Each number is 128 + 24 x the weight over its row's rms, rounded and kept within 0 to 255. Layers, rows and columns count from 0. The size above them is the row's rms in percent of the matrix's.

# layer 2 MLP up, 512x128, rms 0.225, rows 337-363, columns 0-127
size [ 91 106 122  91 103 116  89  91 108  93  98 111  88 100  96  86  79 109  93  96  99  95 106 116  94 107 108]
[[121 129 115 122 131 179  84 148 115 142 125 108 150 130  95 103 114 120 148  92 139 156 131 170 107 136 142 140 172 118 147 166 116 139 122 118 149 131 141 111 147 114  80 139 145 101 106 118 132 111 131 106 111 101 145 112 143  94  85 187 192  85 118 110 107 114 157  95 139 133 105 129 138 144 107 120 126 160 126 157 169 106 168 123 151 151 137 125 151  98 137  86 110 147 159 153  86 131 149 131 142 154  75 133 103  99 114 122 156 104 130 129 127 103 162 137 150 142 131 129 145  87 132  89 141 165 101 163]
 [141 135 169  91 157 148 114 102 145 130 176 142 156 122 104 146 137 152 150 139 114 125  77 126 126 106 119 108 147 130 137 165 114 137  96 165  75 137 114 123  97 107 123 139  62 118 130 136 141 122 136 143 135 134 123 160 140 163  97 123 126 116 142 118  92 107 150 124 129 134 156 117 103 148 132 125 134 152 142 135 126 130 120 172 165 104  96 138  95  67 120 116 130  99 182  94 116  84 108 130 115  79 104 172 108 104 148 107 131 111 162 132  99 136 156  93 108 118 112  88 101 127 100 132 170 150 109 146]
 [105 116 146 116 123  93 141 149 161 111 129 114 134 152 105 165 102 114 111 116  81 132 118 128 159 132 149 124 150 107 106 119  71 124 119 142 179 113 116 153 106 137 121 133 111 152 121 126 122 124  73 176 134  96  96 111  91 123 141 117 125 147 144  93 118 101 133 149 137 149 105 111  74 138 129 148 156 164 118 111 141  95 154 144 105 132 104 166 156 176 134 112 133 150 155 162 168 153 102 160 118 114 122 107 116 122  92 186 160 132 133 126  93 146  98 102 102 171 105 122 142 132 138  95 151 127 167 100]
 [176 140  94  88 147 110 129 112 109 132 159 143 102 130 129 164 149 103 135 138 101  83 153 121 158 107  72 125 125 149 120 126 157 114  90 102 168 112 127 147 133 127 138 108  99 153 140 153 133 122 159 136 154 111 123 132 137 154 122 148 127 115 116 134 133 162 145  88  88 114 130  77 147 108 132 110 126 101 141 127 101 125  89 195 134  97  95 122 143 162 128 123 133  99 142 114 125 122 121 172 159 122 177 162 132 117 102 185 171 149 111 123 140 100 126 132 138 152  86 127  91 103 159 125  96  96 139 135]
 [ 73 101 172 127 171 145 126 105 127 157  97 114 101 112 167 161 131 109 115 142 136 149 123 116  64 128  89 109 129 127 133  96 117 177 139 120 120 157  92 100 132 147 112 112 131 158 165 104 107  74 129 143 147 127 116  91 124 107 134 117 143 104 131 107 126 130  85 152 125 128 129 120 137 148 129 135 126 118  72 133  98 139 167 170 114 151 115 104 103 133 128 111 112 120 129 158 122 136 146 145 161 119 143 105 203 146 109  60 139 126 153 126 127 117 126 143 124 164  94 135 161 136 141 135 118 130 123 169]
 [ 89 146 110 122 120  97 170 136  77 125 108 131 135 126 147 144 131 124 133 139 154 147 129 121 145 115 148 136 140 141 111 136 140 150 118 140 195 102 151 141 123 134 129 151 158 122 128 111 104  95 100 121 128 148 123 119 176 133 131 121 186 136 135 126 155  90  84 143 131 120 131 111 130  85 120 104 143 170  87 151 113 134 112 137 120 128 150 124  60 152 124  52 136 155 175 116 169  95 145 100 127 121 141 108 135 127 160 129 156 119  94 148 136  85 119 133 148 119  98 173 105  89 139 133 108 119  97  96]
 [147 127 166 112 145 128 136 157  93 129 146  87 140 114 117 110 154 132 129 113 112 111 142 153 184 146 107 136 142 130 157  97 144 117  89 127 137 173 160 164 137  88 107 127 151 167 106  92  77 141 161 164 104 125 122 123  71 115  94 164 173 129 134 117 141 144 142 124 122 182 135 106 114 116 124 156 105 147 144 101 105 180 151 117 116 107 113 162 140 129 115 166 100 138 102 102  92 126 126 148 114 148 137  93 123 141 129 146 156 129  85 175 157 133 114 159 147 137 127 116 109 103 121  91  95 133 142 129]
 [138 151 106  97 127 151 146 135 150  63 121 116 165 150  98 140 130 113 155 101 109 130 123  93 132 106 125 138 149 110 128 118 105 124 110 119 166 184 177 114 144 152 131 149 126 155 133 146 109 117 102 192  82 138 159 154 131 134 116 133 109 117 162 151 109 139 149 139 126 125 146 143 126 143 148 171 109 109 182 131 101 132 142 103 123 121 129 124  66  99 144 129 143 131 162  81 154 158 154 104 121 126 161  78 146 128 148 100 111 115 136 120 137 145 119  91 155 122 128  83 175 147 135 145 129 146 129  87]
 [130 140 119 108 169 121 132 149 162 126 112 168 154 168 100 108 149 101 109 153  86 145  91 114 105 114 151 156 135 111 153  96  91 145 179 126 101 131 117 109 128 121 116 123 139 111 102 163 130 147 173 162 157 142 146  82 134 152 135 116 113 120 113 138  99 115 107  79  87 131 143 144  95 140 153 135  92 106 125 102 121  72 175 184  99 103 112 155 137 165 121 103 155 161 118 136 159 113 112 111 132 124  93 134 127 124 125 108  99  92  96 138 110 106 105  99 127 136 147 108 127 132  93 107 103 139 116 108]
 [109  94 165  89 136 127 119 106 108 123 125 123 142 152 131 120 132 146 162  77 121 164  65 147 144 144 117 105 123 132 114 154 122 160 110  82 129 102 106 115 138 134  89 136 114 104 176 134 103 113 148 133 161 118 158 154 113 143 105  95 156 105 155 127 106 152  88 116  96 114 125 125 150 119 130 114 110 138 156 119  80 100  97 148 162 109 142 117  97 119 148 117 114 134 169 112 184 107  99 107 178  81 121 134 151 121 128 103 119 121 138 163 160 149 115 146 121 128 147 113 127 125 117 170 158  94  86 158]
 [117 118 105 109 152 156 153 105 146 125 154  89 159  89 132 114 120 108 125 128 116 175 137 143 126  93 112 137  96 137 142 138 156 108 131 138 174 140 157 133 210 124 161 110 111 137 128 155 122 122 106 164 123 167 164 132 143 148 132 132 124 106 112  77 166 138 137 101 163 128 115  93 105 134 161 139 131 115 107 134 106 110 138 125 113 122 114 107 110 113 127 114 144 120  83 151 140  98  74 123 106 106 117 112 152  92 179 128  93 134 127  89 110  99 114 163 137 146 158 129 160  95 121 136 143 128  79 177]
 [163 111 156 129 124 105 159 146 133 150 109  83 150  94 182 118 144 145 122 128 143 102 125 151 105  97 143 145 126 153 102  99 121 125 118 125  95 142  99 125  91  98 144 133 128 169 114 138 132 158  99  86  95 180 117 145 103  92 144 126 174 151 117 139 115 103  94 108 159 162 123 102 100 155 126 154 104 145 119  93 109 142 121 136 155 153 135 149 128 145 202 139 155 159 123 150 148 143 123 116 140 145 156 137 106 137  98 124 175 120 110 128 141 114  75 121 126 151  82 123 121 102 144 102  88 103 110 130]
 [ 86 146 149 108 118 123 120 156 159  82 129 140 105 130 142 142 127 173 154 109 137 133 140 154 177 121 140 115 107 137 136 120  97 112 127 164 127 141 141 107 107  87 134 124 124 121 141 134 135 108 161 144 135 128 119 107  78 181 119 138 154 142 176 140 139 127 106 147 149 100 141  71 147 138 120  90 135 136 155 181 123 154 126 135 119 149 156 126 166  89 183 121 131 141 130 109 110 113 135 153 114 152 112 142 137 107 171 106 140 102  83 148  91  66 144 144 124 110  86 120 141 127 133 188 143 112 150 110]
 [164 166  92 112 108 136 100 157 160 166 135 102 166 129 122 113  64 112 131 125 145 113 115 158 121 160 164 115 109 143  97 126 117 114 123 160  83 130 115 110 137 170 131 119 139 137 113 100 127 131 137 131 123 106 173 144  97  79 175 116 118 169 152 117 136 139  88 144 103 133 137 137 136 102 127 150 135 121 136 123 103 137 109 102 110 135 133 154 106 125 181 140 123 150  85 184  98  84 117 145 156  78 137 126 128 135  96 111 133 113 130 115 101  94 101  82 141 104 129  85 147 117 142 136 124 161 103 138]
 [106 109 141 122 120 130  99 116 121 124 100 135 124 150 127 100 138 109 134 112 135  93  79 175 126 138 124 119 139 123  91 160 125 127 187 158 143 153 121 103 119 113 109 115  90 117 146  93 118  96 127 128 144 143 143 110 132 113 157 132 107 134 179 120 107 120 132 141 106 133 145 132 170 134 143 124 140 141 128  76 155 140 140 133 177  71 132  95 162 120 122 157 138 123 116 102 114 133 120 139 121 148 192 128 126 133 139 140 152 163  73 128  98 118  99 153 129 116 126 181 170 138 128 124  92 137 174  54]
 [131 132 156 135 128 113 125 134 145 135 133 124 136 112  97 130 154 146 145 106 162 111 135  97 127 136 115 117 123  96 135 129 118 121 120 105 136 158 120 152 153 157 131 121 122  96 126 121 164 153 131 119 168  64  91 109 113 179  87 129 114 155 148 145 134  58 147 116 138 124 155 174 130 144 122 168 141 172  90 117 103  90 128 182 126 123 154 175 119 105 111 133 136 137 112 123 143 136 110 115 113 146 179  99 159 136 114 147 120 113 103  96 125  88 186 139 122 156 111 139 150 104 161 128 177  83 153 133]
 [140 102 143 122 107 125 123 124 134 101 135  92 143 144  78 170 154 105 128  93 155 111 117 139 144 125 152 110 143 125 109 115 148 107 122 141 140 149 145 176 149 143 152 106  90 117 188 155  78 167 122 102 108 140 112 126 147 126 163 150 144 140 127 140 125  81 128 126 126 121 120 120 145 129 127 144 142 206 119 106  92 103 149  83 147 107 123 147 117 116 167  97 121 117 147 131 102  84 117 106  97 142 110 101 142  93 117  80 132 161 156  97  89 128 140 145 161 147 107 150 174 143 155 149 109 150 138 115]
 [105 129 135  93 152 161 109 103 132 144 144 137 107 117 115 156 150 137 193 160 155  84 145 128 148 123 116 122 105 159 107 118 117 137 120 137 110 130  96 174 139 142 146 105 149 155  74 118 125 143 117 196 126  88 133 123 135 103  84 112 160 161  87 132 134 130 132  82 136 107  97 121 131 119 144 138 114 109 120 114 113 153 131 140 101 122 130 172 134 112 151  74 140 129 130 113  99 130 148 150 128 130 165 151 105 133 151 123 149 114 173 113 138 118  96 168 130 103 123  91 179 139  83 100 108 177 135 127]
 [103 106 141 168 131 169 136 111 150 111 157 148 148  92 139 136 131 101 111 130 107 107 127 157 108 152 135 134 162 140 110 158 132 152 111 119 122 133  73 107 122 141 168  93 119 132 150 161 165 128 118 147 108 138 107 152 131 137 119 155 170 110 159 171 134 114 139 111 104  89 167 107 159 116 101 118 131 189 114 115  89 113  79 136  94 114 153 135 144 179 121  77 143  87 134 112 118 132 100 106  84 133 143  81 108 116 105 133 113  93 128 148 130 130 122 116 147 154 149 122 127 129  82 132 135 102 116  80]
 [161 143 109 109 134 115 120  72 118 123 134 184 143  97 129 119 110 121 133 151  92 147 137 132 148 121 131 119 144 142 102  88 101 131 107 103 112 179 118 152 154 131 137 115 103 144 101 146 158 115 128 118 143 162 140 149 125 156 139 158  96 111  87 144 165 124 168 103  83 151 134 176 102 126 152  92 125 140 100 183 133 148 138 112 138 135 138 120 163 161 159 166 154  90 167 128 130 123 143 150 105 159  80 172 126 156 115 144 141 161 136 128  91 114 147 110 106 133 118 129 136  98 117 156 147 152  87 142]
 [123 141 144 110 103  86 130 167 129 139  70 127 119 113 154 123 165 126 118 129 112 128 148 143 157 116 110  98 114  78 110 131 128 186 144 154 135 104 133 115 142 118 101 107  76  93 213 135 118 144 101 126 134 136 142 165 143 151 157 110 119 113 139 119 109 129 131 118 133  85 139 177 117  85 169 111 130 154 106 117 142 131 148 146 147  93 119 159 153  99 111 125 149 172 141 110 158 157 138 121 153  91 144 146 132 123 146 104 117 158 141  98 141 169 133 120  65 126 127 131 121 114 160 145 107 125 117 138]
 [116 101 125 149 127  66 140 169 161 119 101 162 162 159  85 131 119 129  93 161 160 170 155 162 135  89  91 143 129  71 111 147 119 137 157 187 150 117 155 115 102 116  98 104 140 142 141 104 132 124 139 129 130 137 130 133 131 113 109 167 135 138 147 124 103 111 136 127  78 133 143 167 125 128 108  67 122 136 134 135 174  95 128 140  83 159 133 125 116 145 174 138 123 144 148 154 132 153 138 128 155 128 136 139 189 133 148  77 132 148 115 162 129 140 132 102 151 104 122 109 138 121 127 144 119 146 123 116]
 [146 140 113 117 119 125 122 129 111 128 130 134 152  98 146 109 115 112 121 141  70 156 137 124 184 100 117 126 107 117  91 156 132 140 140 157 124 115 120 140 171 110 132 107 100 174 120 137 143 146 110 150 134 146 123  93 131 112 109 134  91  75 158 160 131 131  86 102  96 134 100 165 167 130 136 122 161 103 137 147 117 154 133 141 141 117  87 165  99 137 112  82 146 132 116  93 100 106 137 132 131 106 148 116 124 164 135  81  94 139  95  93 153  88 103 150 171 122 162 141 124 166 118 152 102 178 129  90]
 [164 112  88 120  98 110 117 131 131 162 126 169 158 136 100 127 149 108 127 136 113 159 135 147 133 139 139 102 149 120 155 123 126 114 126 122 129 135 108  97 147 162 103 112 159  88 103 169 118 102 151 170 178 143 131  97  75 117 127  94  95 157  83 151 127 127 146 110  80 177  98 132  71 133 123 130 134 104 179 114 158 148 122 160 125 122 163 128 166 148 153 133 144 107 134 107 101  92 135 138 120 155 151 125 156 148 141 139 156 131 108 130 147 113 139 146 136  88 142 151 167 118 123 125 190 108 135 121]
 [120  93 137 115 126 161 127 120 142 153 111 136 126 144 151 124 150 103 144 157 127 159  82 123 118 131 139  97 150 167 124 134 106 103  76 127  99 105 121 127  90 131 147 118 127 109 127 161 168 163  94 121 125 110 132 145 137 145 136  83 106 104 106 136 116  81  98  95  82  98 147 152 128 122 148 164 133 111  99  97 113  77 153 130 157 155 177 159 127 144 166 121 134 160 120 134  95 118 134 144 105 117 145  69 115 136 177 105 156 109 151 157 127 117 132  77 134 120 117 119 130 136 183 130 137 114  96  98]
 [192 117 110 112  98 103 112 146 133 137  88 137 131 117 143 140 105 114 108 105 160 161 105 122 120 110 137  92 113  78 118 129 125 148 133 144 113  75  81 144 155 124 101 129 111 142 142 126 149 160 173  94 151  74 135 122 127 120 137 207 136 151 144 123 126 130 149 135 118 113  95 115 162 115  77 111 127 120 150 122 134 109 123 119 177 118 168 152 170 135 108 152 132 139 105 146 136 124  92 147 118 151 122 149 157  85 144 112 165 169 112 127 172 124 121 117 122 104 111  98 132 110 126 154 131 107 145 102]
 [124 148  91 152 100 159 157 118 135  79 139 162 115  85  89 128 110 156 117 138 104 179  99 109 115 101 120 122 166 131 133 160 127 131 138 124 167 168 151 127 124 152 118 157 113 142 108 128 114 126 137 136 132  98  82 161 147 127 116 170 129 112 115 108  85  83 110 141 133  93 132 190 132 129 190 108 128 158 139 145 108 110 119 156 141 105 137 138 122 142 110 146 144 140 151 152  90 114 167 150 104  89 115 153 145 118 120 120 121 125 104 108 144 125 160 101 130 110 129 205 138 139 113  99 138 126 137 100]]
# layer 2 MLP down (transposed), 512x128, rms 0.21, rows 337-363, columns 0-127
size [ 99 104 116 103 105 115  97  88 110  95 105 110  94 101 101  94  92 108  99  95  93  92 100 101  88 105  95]
[[141 135 149 127 145 121 158 171 131 133 117 152 129 158 135 126 139 140 131 150 152 195 105  93 123 139 128 175 139  89 114 125  95 116 161 151 119 110 159 150  98 146 171 115 128  79 112 108 135 108 142 146 147 150 102  80 117 117 161 138 122 141  94 112  98 116 162 140 114 174 148 113 155 116 169 141  95 131 133 104 100 144 135 143 104 129 122 148 122 122 131 124 119  91 149 137  63 113 180 159 163 135 133 149  84 142 106 157 124 115 104 141  77 103 145 109 142 119 112 162 112 106 156  92 121 101 122 111]
 [142 144 138 120  95  98 148 138 137 124  81 123 119 144 131 136 102 145 145 126 110 168  83 147 104 103 127 156  91 124 108  87 133 119 145 147 114 100 118  96 122 143 103  75 147 129 115 137 111  91 112 170 158  82 142 116 135 103 103 147 122  79 156 115 124 109 149  95 133 103 108  90 116 106 162 113 140 129 123 107  89 113 141 125 130 120 115  93 106 124 122 141  98 135  97  76 177 133 142  89 152 112 137 146 121 123 144  73 131 126  86 156 146  76 116 151 112  94 166 156 128 144 137 163 105 100 119 107]
 [128 105 127 148 121 117  96 153 133 128 130 117  91 125 107 105 110 102 119 165 168 147 118 180  95 119  87 129 125 140 124 107 161  88 163 103  99  56 104 131 142 126  80  92 153  91 105  96 130 155 118 133  86 125 137 133  95 121 148 136  77 120 126 136 105 105 145 145 122  94 113 145 171 117 119 124 163 146 121 132 158 151 124 132 141 116 106 104 160 148  90 112 123 132 135 144 164 148 134 114 101 132 165 120 165  71 118 111 125  98 102 103 156 125 115 128 157 123 114 156 156 104 148 173 119 143 101 124]
 [162 151  57 131 185 120 133 104 121 116 134 116 112 149 134 198 108 135 124 180 127 111 122 129 194 153 144 124 100 109 135 128 154 121  52 128 136  89 131 124 103 129 154 117  71 119 125 102 142 113 139 142 114 149 112 139  83 154 131 165 125 108 125  99 153 188 136 146 130 142 108 147 114 131 145 114 126 121 171 138 116 115 128 109  94 128 149 126 153 116 120 153 138 143 128 142  93 123 131  99 148 120 140 115 169 111 138 134 130 115 118 158 123 134 121 143 131 135 125 112  78 138 156 113 148  91 145  89]
 [152 117 162 107 149 150 151 104 146 109  95 137 143 129 123 141 120 111 135 146 166 134 152 107  93 135  79 126 113 116 132 149  90 128 146 144 153 135 152 108 129 142 151 121 130 192 159 157 149 131 142 158 130 122 151 141 118  87 155 137 129 150 105 119 127 180 122 148 108  89 102 163 141  82  85 128 130 144 152  98 103 124 133 127 130 119 143 153 145 142 152 130 121 181 152 131 125 155 126 141 180  95 107 130 119 149 105 153 139 140 113 137 148 114 134 127 113 123 152 110 179 112 165  94 111  32 124 119]
 [155 110 140 105 105 125 124 100 139 145 108 136 122 153 132 159 121 111 140 141 120 126 132 170 141 132 155 103  98  91 102 105 137 122 111 141  99 182 134 114 133 183  55 133 118 120 169 115 129 114  96  82 186 139 156 102  90 107 159 140 123 126 148 102 106 127 120 137 157  88 117 131 148  96  98 145 122 135 123 153 125 151 117  98 161  95 123  64 143 174 166 162 120 147 138 133 153 109 121 153 140 111 141 104 140 142 145 107 102 121 127 103 120 135 123 163 131 153 128 142 133 108 147 161 169 103 121  86]
 [148 129 142  59 132 180  74 107 122 150 115 140 115 164 130 120 121  88 119  74 124 136  98 164 116  78 155 145 127 124 163 146 146 113 112 123 138 117 153 130 145 158 117 116 112 132 147 144 158 133 119  98 121  90 152 139 100  95 115 131 159 135  82 143 155 129 121 181 115 133  93  80 146 166 132 120 102  99 138 118 135 135 135 174 163 126  88 122  86 131 138 123 119 119 126 105 104  96 153 150 154 146 143 122 158 131 102 138 134 142 142 131 105  96 122 146 137 138 177 107 169 115 147 152 103  94 139 116]
 [132 116 113 122 134 119  91 115 131 130 126 121 101 138  93 116 134 152 125 141 133 124 129 183 114 131 127 120 153 191  89 157  97  95 143 116 153 129 139 128 171 129 150 169 159 134 121 159 124 108 171 137  79 194 104 120 113 136 116 132 103  77  86 148 103 118 130 133 175 106  85 129 141 104 138 106 116  94 103  87 125 101 120 125 173  97  99 120 141 124 104 132 145 127 102 131 142  86 123 115 106 147 100 130  82 158 139 129 105 152 126 111 142 144 159 120 127 171 144 162 143 144 109  99 110 122 154  97]
 [132 144 120 139 158  95  96 128 135 131 155 148  81 159 105 162 144 110 146 131 115 100 159  87 125  87 154 150 130 146 149 110 161 138 149 145  94 184 105 112  70 140 127 136 145 154 160 165 115 107 184 169 101 129 142  84 143 141 141 107 142 102  89 128 105 129 150 130 113 123 141 153 116 152 147 153 106 121 115 145 130 117 166 154 131  88 146 131 143 132  89 106 134 123 123 139 130  97 137 117 124  94  97 165 147  93 146 138 114 130 171 151 118  88 117  94 145 124 147  80 120 143 105 127 110 171 118 112]
 [117 153 137 112  77 120 105 154 128 164 125 135 109  89 155 105 130 114 104 113 119 110 118 110 144 180 118 151 151 166 104 103 148 136 125 112 120 130 103 112 121 132 149 119 147 114  95 142 136 106  79 160  84  78 108 159 161 140 134 124 125  96 147 128 141 162 141 128 162 201 159 106 132 132 115  90 140 128 138 156 145  88 155 112 112 126 179 185 124  99 154  86 134 131 106 156  83 172 128 142 101 145 148 124 137 137 123 118 147 164 137 133 156 116 131 129 116 152 151  98 144 139 116 127 113 164 147 149]
 [148  97 109  92 160 102 146 150 159 180 142 165  65 107 177  89 138 130 143 125 147 170 109 130  93 122 129  91 128  98 131  98 112 131 126 121 126  93  98 138 121 126 172 122 125 140 150 103 143  94 133 176 129 127 130  87  88 140 138 127  82 100 140 137 106 108 102 124 138 155 169 110 148 118 143  87 123 129  89 109  93 147 142 142 134 127 188 118 137 135 145 130 172 130 142 137 136 102 106 161 132 149 115 150 138 114 105 100 107 133 129 132 140 123 130 116 148 143 124 176 154 106 127 186 107 116 132 118]
 [130 142 134  90 132  90 126 129 131 182 140 146 127 127 110 118 131 140  87 136 180 123  73  89 127 114 110 156 120 131 160 128 151  77 122 133 110 124 112 133 130 148 116 139 111 155 161 102 162 106 134 161 111 112 129 123 107 183  93 109 141  76 131 104 164 117 100 137 106 131 144 136 144 159 130 136 112 128 160 164 111 142 135 141 123 135 106 142 156 121 101  94 140 157 146  74 120 117 110 141 128 133 105 142 158 127 129 148 168 139 118 125 130  85 143 123 191 129  98 118  99 151 146 183 190 153 121 119]
 [192 150 106  83 156 104 158 122 139  93 147 127 120 118 122 100 140 143 115 114 115 165 147 149 121 119 131 125 109 123 112 128  52 102 114 124 121 174 119 136 132 147 181 139 180 143 129 126 140 152 144  95 155 117  92 152 119 126 144 109 109 154  94 149 127 136 131 186 113 150 148 105  97 129 144 134 105  84 108 119 116 133 110 144 144 116 101 161  90 128 127 121  96 145 112 160 172 126 114 112 169 154 100 135 128 146  81 158 140 123 161 112 108 161 120 130 168 113 129 128 124 148 168 161 120 157 126 129]
 [139 120  83 144 103 122  93 137 117  79 121 119 155 112 132 129  73 128 129  97 138 122 140 152  79 149 152 108  77 134 144 133 103 134 129 122 146  71 173  92 142 165  97 112 136 141 140 112 176 122 126 111  98 113 128 144 124 102 146 135 157 122 124 155 118 124 101 154 113 122  90 106  82 121 119 104 101 118 130 133 122 150 103 121 124  83 145  95 115  80 127 147 141 199 120 157 141 122 111 126 153 108 108 170 108  77 152 117 125 144 125 115 110 152 100 130 116 136 119 111 135 184  99 108 116 111 150 135]
 [107 141 132 148 111 107 129 150 139 168  81 128 113 167 109 158 150 167 126 127 136 143 120 164  86 148 119 154 100 113 124 134 110 117 124 151 125 130  80 118  91 135 123 105 147 130 117 123 132 122 166 139 174 145 115  75 131 128 160 101  93 122 151 101 119 126 174 156 131 156 102 174 163 112 107 164 117 119 131 120 164  85 101 155 147 122 137 125 135 128 113 157  92 117 152 133 103 134  92 152 124 136 131  96 120  99 179 140 176 104  95  93 121 107 156 119 150 109 119 105 152  86 162 139  95 165 136 127]
 [133 140  79 108 128 109 127 120 128 130 133  86 120 133 187 125  99  99 121 165 146 166 104 158  85 148 124 128 121 147 159 137 107 111 135 111 121  90 125 112 120 105 173 172 141 152 166 121 125 151 144 144  78 135 164 124 136  87 184 131 128 114 147 123 137 177 123 125 163 106 100 126 125 140 153 112 117 112 128 145 132 120 103  89  97 111 129 128 146 143 116  98  87 149 131 153 164 170 156 127 162  89 142 147 120 136 132 127 106 127 137 170 126 145 103 107 164  79 130 127 145 168 104 139 119 134  76 112]
 [151 143 121 127  99 109 124 102 129 120 143 118 139  81 128 162 112 107  94 111 121 148 108 112 119  89 117 148 111 147 130 107 126 139 133 161 141 160 156 103 169 151 136 140 121 160  97 106 138 132 126 130  98 128 167 114 135  83  74 137 118 101 159 103 140  82 152 122 141 130 128 112 129 127 100 145  90 115 134 140 131 131 116 116 134 127 133 148 123 148 148 124 168 134  91 100 139  86  91 143 124 155 143 157 139 157 124 149 127 127 113 149 126  91 101 163 168 140  98 117 141 169  92  74  35 160 119 153]
 [139 143  82 131  83 124 139 105 125 106 111 168 106 122 119 125  78 133 151 126 143  87 133 155 124  92  99 107 147 131 167 116 144 151 147 111 114 116  63 151 161 158 127 119 127 133 128 140 147  98 146 111 109 140 141 171 144 116 104 167 160 152 107 128 100 148 133 149 155 114 108 114  91 148 130 114 143 117 105 143 109 112 131 122 171 117 118  82 163  86 116 185 145 139 106  98 145 121 144 129 119 135 123 168 139 148 153 122 135 199 113 137 122 144 110 125 158 134 114 131 143 117 101 197 117 108 104 103]
 [159 130 122 119 148 151 137 126 121 142 126 150 149 101 140 119 155 160 117 124 100 148  64 149 147 138 108  99 102 134 133 207 105 101 125  79 131 103  89 144 178  91 108 130 103 128 124 139 144 131 143 106 126 127 122  94 149 119 149 110 142 118 144 136 106 139 133 119 163 140 100  83 121 176 148 118 116 121 127 132 106 163 108 159 139 165 120 132 154 127 148 109 143  76 163 103 165 124 136 127 148 177 135 121  79 144 133 163 121 102 147 124 144 158 124 117 145 167 142 125  75 146 160 107 129 116 170 139]
 [130 158 175  94 114 137 107 104 130 173 147 128 101 108 128 134 134 172 135 146 125 132 114 143 170 134 143 142 119 133 133  98 157 120 152 100  81 114 104 118 122 138 137 139 151  79 163 130 103 168  93 132 108  99 120 134 106  88 147 129 120 129  75 102 131 115 115 126 118  83 122 113 144 106 118 140 166 138  92 107 143 152 139 125 110 131 125  91 110 137 124 100 105 103 118 100 160  88 105 159 141 119 146 115 129  95 182 114  85 101 116  92 102 123  86 149 131 166 165 153 144 137 133  88  95 110 142  86]
 [123 125 150 148 110 155 110 116 112  86 101  99 125 136 130 127 112  99 204  96 116 163 141  99 101 115 121 139 174 131 124 118 112 125 151 117 108  81  98 108 128 157 101 135 124 129 140 140 122 112 156 144 177 125  85 112  90 168 162 108  79 102 151 166 141 127 123 131  97 141 114 144 151 139 113 102 134 148 138 141 166 156 109 149 144 131 147  98 143 134  92 134 122 154 128 110 136 114 134 125 149 169  91  70 129 127  91 153 106 103 106 138 158 116 132 105 133 159  89 123 116 190 141 149 140 104 137 120]
 [118 137 103 140 116 155 150  59 129  91 114  76 184 172 140 170 126 134 161  99 116 147 145 118 159 126 148 152 119 104 137 130 141 115 126 114  94 126 134 123 138 144 173 102 105  88 122 128 129 159 130 164 120 117 174 134 141 146 137 172  96 134 128  86  99 103 148 151 125 100 122 120  84 132 178 163 119 107 159 120 123 143 132  97 100 132 137 126 128 124 157 122  94 153 114 105 147 134 115 120 111 129 151 106 115 166 101 183 128  90 165 153 138 123 127 138 140  92 125 144  94  91 132 123  99 116 114 108]
 [112 107 112 157 133 115 117 120  85 113 146 143 109 100 107 117 147 109 159 149 157  97 121 140 163 128 155 131 119 169 125 154  81 111 133 137 129  88 118 130 119 123 201 109 123 146  87 103 111 144 110 125 145 160 137 103 102 140 125 135 181 138 154 140 147 131 133 156 138 162 117  93  88  94 111 125 120 176 116 125 103 154 128 150 109 157 120 148  71 161 110 142 136 106 144 134 137 107 134 167 114 103  94 152 148 112 126 119  79 109 149 161 153 155 158 171 139 141 141 155 133 163 144 130 138 125 160  77]
 [131 139 105 127 150 125 165 127 116 119 145 106  90 131 126 163 151 142 119 162 136 138  96 109  97 151 124 109 123  91 161 131 165 114 121 130 125 158  80 141 151 160 157 152 124 128 130 129 151  98 121 132  97 135 124 108  87 104 164 112 141 151 161 161 169 100 110 143 138 138 106 149 144 111 131 140 156 141 115 118 136 110 112  78 103  83 105 122 160 138 135 103 115 124 126 124 146  99  89 165 190 129  77  76 142  81 124 145 110 130 185 132 149 116 100  98 165 111 131 140 135 115 167 161 152 112 136 112]
 [108 110 146 158 123 142 138  98  93 131  74 138 122 113 100  90 160 184 111 156 110 108 124 125 158  89 163 119  88 150 180 144  98 144 112 124 147 134 146 204 121 116 137 106 149 121 126 148 109 130 120 100 150 134 129 103 117 155 132 114 191 161  76 134 147 111 113 123 131 137 118  97 131 133 129 131 107 119 140 133 168 141 125 153 142 149 146 137 147 100 144 120 148 130 150 121  84  81 126 121 107 165 139 155 149 105  82 139 125 137 118 149 124 157 111  82 109 135 157 138  97 144  87 150 153 126 146 134]
 [133 130 124  36 152 112 106  91 128  91 134 126 113 112 164 135 134  89 130 151 139 167 159 158  91 114 123 152 136 101 107 115 121 131 147 108 137 181 106 117 135 107 129 161 160 170 120 164 133 101 115 128 100 117 109 127 156  91 106 108 129 107 138 112  90 119 177 164 125 141 158 106 122  90 143 138 135  77 142 113  67 123 135 126 145 139 117 105 123 143 145 125 142 117 142 128 115 180 140 132 161 131 134 106  68 104 100 111 140 113 109 116 144 116 155  94 127 146 112 139 144 152  97 135 155 122 134 127]
 [111 183 126 163 118 164 156 135 130 104 132 127 117 124  97 156 139 124 111  91 152 133 158 142 103 143 166  98 123 127 148 121 147 150  99 135 136 102 103 135 137 115 145 165 134 118 105 107 146 102 138 125 103 179 105 138 104 103 148 108 128  91 145 166 123 131 119 125 112  88 126 124 163 122 150 123 167 120 166 145 117 156 142 151 129 159 116 162 134 113 125  96 160 128 167 132 111 108 102  94  80 108 152 106 153 124 145 192 123 120 106 116  76 130  98 120 177  71 140 138 143 104 155  81 107 132 103 127]]